{
  "intermediate_size": 576,
  "vocab_size": 1487,
  "hidden_act": "squared_relu",
  "attn_scale": 0.176,
  "tie_word_embeddings": false,
  "parallel_block": false,
  "init_std_o": 0.0,
  "init_std_up": 0.0354,
  "max_seq_len": 256
}
Each number is 128 + 32 x the weight over the matrix's rms, rounded and kept within 0 to 255. Layers, rows and columns count from 0. Numbers have three digits each.

# down: layer 2 MLP down (transposed), 576x160, rms 0.0994, rows 122-130, columns 0-159
# up: layer 2 MLP up, 576x160, rms 0.097, rows 123-130, columns 0-159
down122:169188186051177180145094108061141108125146095108120128125126101141138146124059142098143119156160169142131153152153089109141163141088100166114162168096092117150056163093095104123181159097123128216150126137094154124140104124167136171075160131118117161065178168179098115149140088164174159184150154163101113149163084086135156103082123109107108101149139155050130175098103149123129105152128142128158107103149134187156117105203126142128141154116138141060103167115153102129126074142125138
up123:138147122132160142123086145168128115133122103185134156120097120090156098135164122114126132093105117117138102150161104144105127063117099122140106135135103085084142146066160135114079139121117144113107118116118116166107192151174139126126146107058156163120093141125080149138128103134093147136174093118113093169104127067111110115184120148100157103102142100119092121098118100160139111141108074156107071150171148110189102140096137155147150109137084084134127083147118102147112143137108170
down123:168125131115079103119165144122186117118125145165123153138136120174116109116074148124156144115059125104118067128152139140121124169135085126133173157038160139143088099163081138147160101101114130152167134142096108118135134114154137130167167108162088123176109140164178116157150135141108145182113141111109117118104143121147128147155089137100147109159153142144124151144125105129080161152154140144152146153123103140112107100154187162145136132107159154110120120125168105102119084156108091
up124:114140159168077114153183123180131150112140078123139128178160112177151115069110105095136165100096141135118127076119106183191125144140146083086119096146147097182084112086099121153080128128169098099091138114158126130087164126154160115116159125078117144124142162162130175137150132109120150133069132061159136114097177146094153135102111133112132098139118125120137110140148140124142154111147150111100128080093189085137209160103144143148150143151179097135135142101147106102132108157130147
down124:175165155121123129152117128107138102100159115115130125164139114108123151074132103097158131080088146131099146132102072137107123158134142164089134130011151127154075141072083137145080153121167123166094081113124105075135102115140123153164111100090140172121103163165126157128125127166129155141122177122123111140141172131092157160148088136131144114187159090095160138108129096152151107138135135144221115124064122147106085121138111111153133115118143132086129134093143112127071090120102138
up125:136069068095092078144139155133113181150114168144124184073132143166098098140097191099148106132103155097144147078111130143177111096099151188033068164167195112102135076110169113101081154145177120079158139105139077175174128143100077084099165104083129055125102097125141115165143122146138112144098116090102116119107179135110087110138151083114163138136153126175128096102128192092142175132120132142133139067136114108042130142156149152121120144141159083094146119096054047120158144135162134
down125:034154103126155122112112182201149122194135172107128193130108109063190105109082094175064073103154126136123119103111132078090145164094138167118085150126124133086235120066077108166112144124111101115148080204121132138146083105112138113144164123080117116157086149154119120099123145125116101122117155080069118104157077127187123160094122110172149116187103117213142207121081112144159130154126090159186086136169125174153083118134140123148171148152170143096097160140082105067096120163101133
up126:097157091168138127100127079177144146150142135173135138105168169091167111173069151125062153092134174150149137102106152128148112070119133110135130098163115141131130121155134188084109141110132080098085181112119123119077120150087159147159129178189151123079210154110122135114121104088092120169150127123145125105108123146140131109106098151164159113101136147104152110121146133161124120083142159164104093176100135131069138108172156140148118130113146131170115167118174142116174118086109134
down126:200062146107122106075150105137160131138162165148062105154155117122117122094122125121147152087119122195169130118088152110108104091139117097128081131099140135065138138113135178106130136119162128177145141105125076173112086095111144117076107139090111129095100171171113186148177113116122084138130064183109183078136142133111122139148119155139162067146125076162138095121171123110118124143206119112145093120072167102083147117187179114144130116113161102153132126120106174175085124118125131
up127:095139084065100172187130100104143096141143143114097096072117187139100122125139067183128120157169147106114090115125075150119090094089226098134117107148156154126107184130108177138098116147097133107090143120140161089089169169129141146152143170066131134108161127099128110137173073099115089097135093114090077128073119157127137128101135101117164152109161134168128131149103033093179128141088174039113120113159111094062156164141126128153153134101062126117119170120104105174146133133141078
down127:105127116109124173133154150104161085097078165109064117071127124139108132110179105166134115104103147142173093113137172134184153175171163100108162089160130153117141163113106148117141176102114125100150124158118151161152137112114141136049124118123124111200152122164148147138084160139221076105083167127112150079082163152123122088122100128124085105098172161139158127136125135133185122175087143100103136079123092119049156188111092089112187181165131153120126119062119107122132107169152110
up128:100162123167165139182205081131106162136153168146125164170079077099118106155107149116120160073150146118168140109121130128106144143152096124161135170170107128122117118102138123165151158139142162127067092124125107161122097178072160094133138203124095099082200134126127194126163096111151092152082149068135098164099107134143152133108117083161102173144131183134090114139148074161185145149193114152058096140101143107128162124060088137172155136181079131146153127156147140167181090156110125
down128:142142117116153071157115141131167110160136054122100158196111086108115149085149132123064100140096170116069105144106089128172180202136116147153104121090094144132137167143156057140135077122142198229134122091115132191149064147118080119056095082111160089092103111132097136087199129127125089104121125074154095111075145111141154126099146081100133072143063075126121160142128096109120129109130145107108071131122123096159161100100126118166147070124066173114132126092113152121125122144107129
up129:130152117156196092164167117149111154125105163108154121141207162119093113146217159148080185142180121145122146137191125143119141115109130109105110176175062085174153181096101172102125124084106082102093136116068118154206142163165156145161178127159153107098119103136126135111110056079090180107092103080088112115092117129161120207138172153100109099140142124094140173110120144144076078138094088140087156088185138154105108128161175180175109112165146157121145091187125164102129128113115119
down129:161092037126081177126111134076146103105138143116168064064120150147122111139121141076127109119130099159130156083147129171108177141112082102147136170087135135175193154116055091128140134180073141112093081109105120132103158150114131171144131175128092134182129077165116107164098141117137155123130093108140116121129096146128127048137111093176115172086119097140165089168105146133120145060153067085131103161155142154222102109121104185165165099102156090086169098131100169181065082121152131
up130:154126139107188145157117167126104136156081143152174116059173054120127118125115164126131131109146145073122101123086110165130055090075162150073107067152079124094106182188168160103125129194116153107110117068070066124148088162123158093117132145085139116139104111110091094109132115112105131160135148132155146146170134090107060171150122151147082162119149070069108117076102124133109142177119172100080113085147163156143125128144155136217141184104080148192143093147166157175126164156090160
down130:150129171178172161152122103141120148144104140123157120115102149043133093184115115197172159169151178138216161168131141119128118136119144167130148148025122119145088063127131100143127122107125142153156087134119087114121132171101127131170125127143162088128172116137109067058138147117083122112140120157150164141136107135125114161115105147176133122105132146111136091103159173169116134177076118174128101143179155193190075166147156145179164133179074170153139158131121118051092086161189166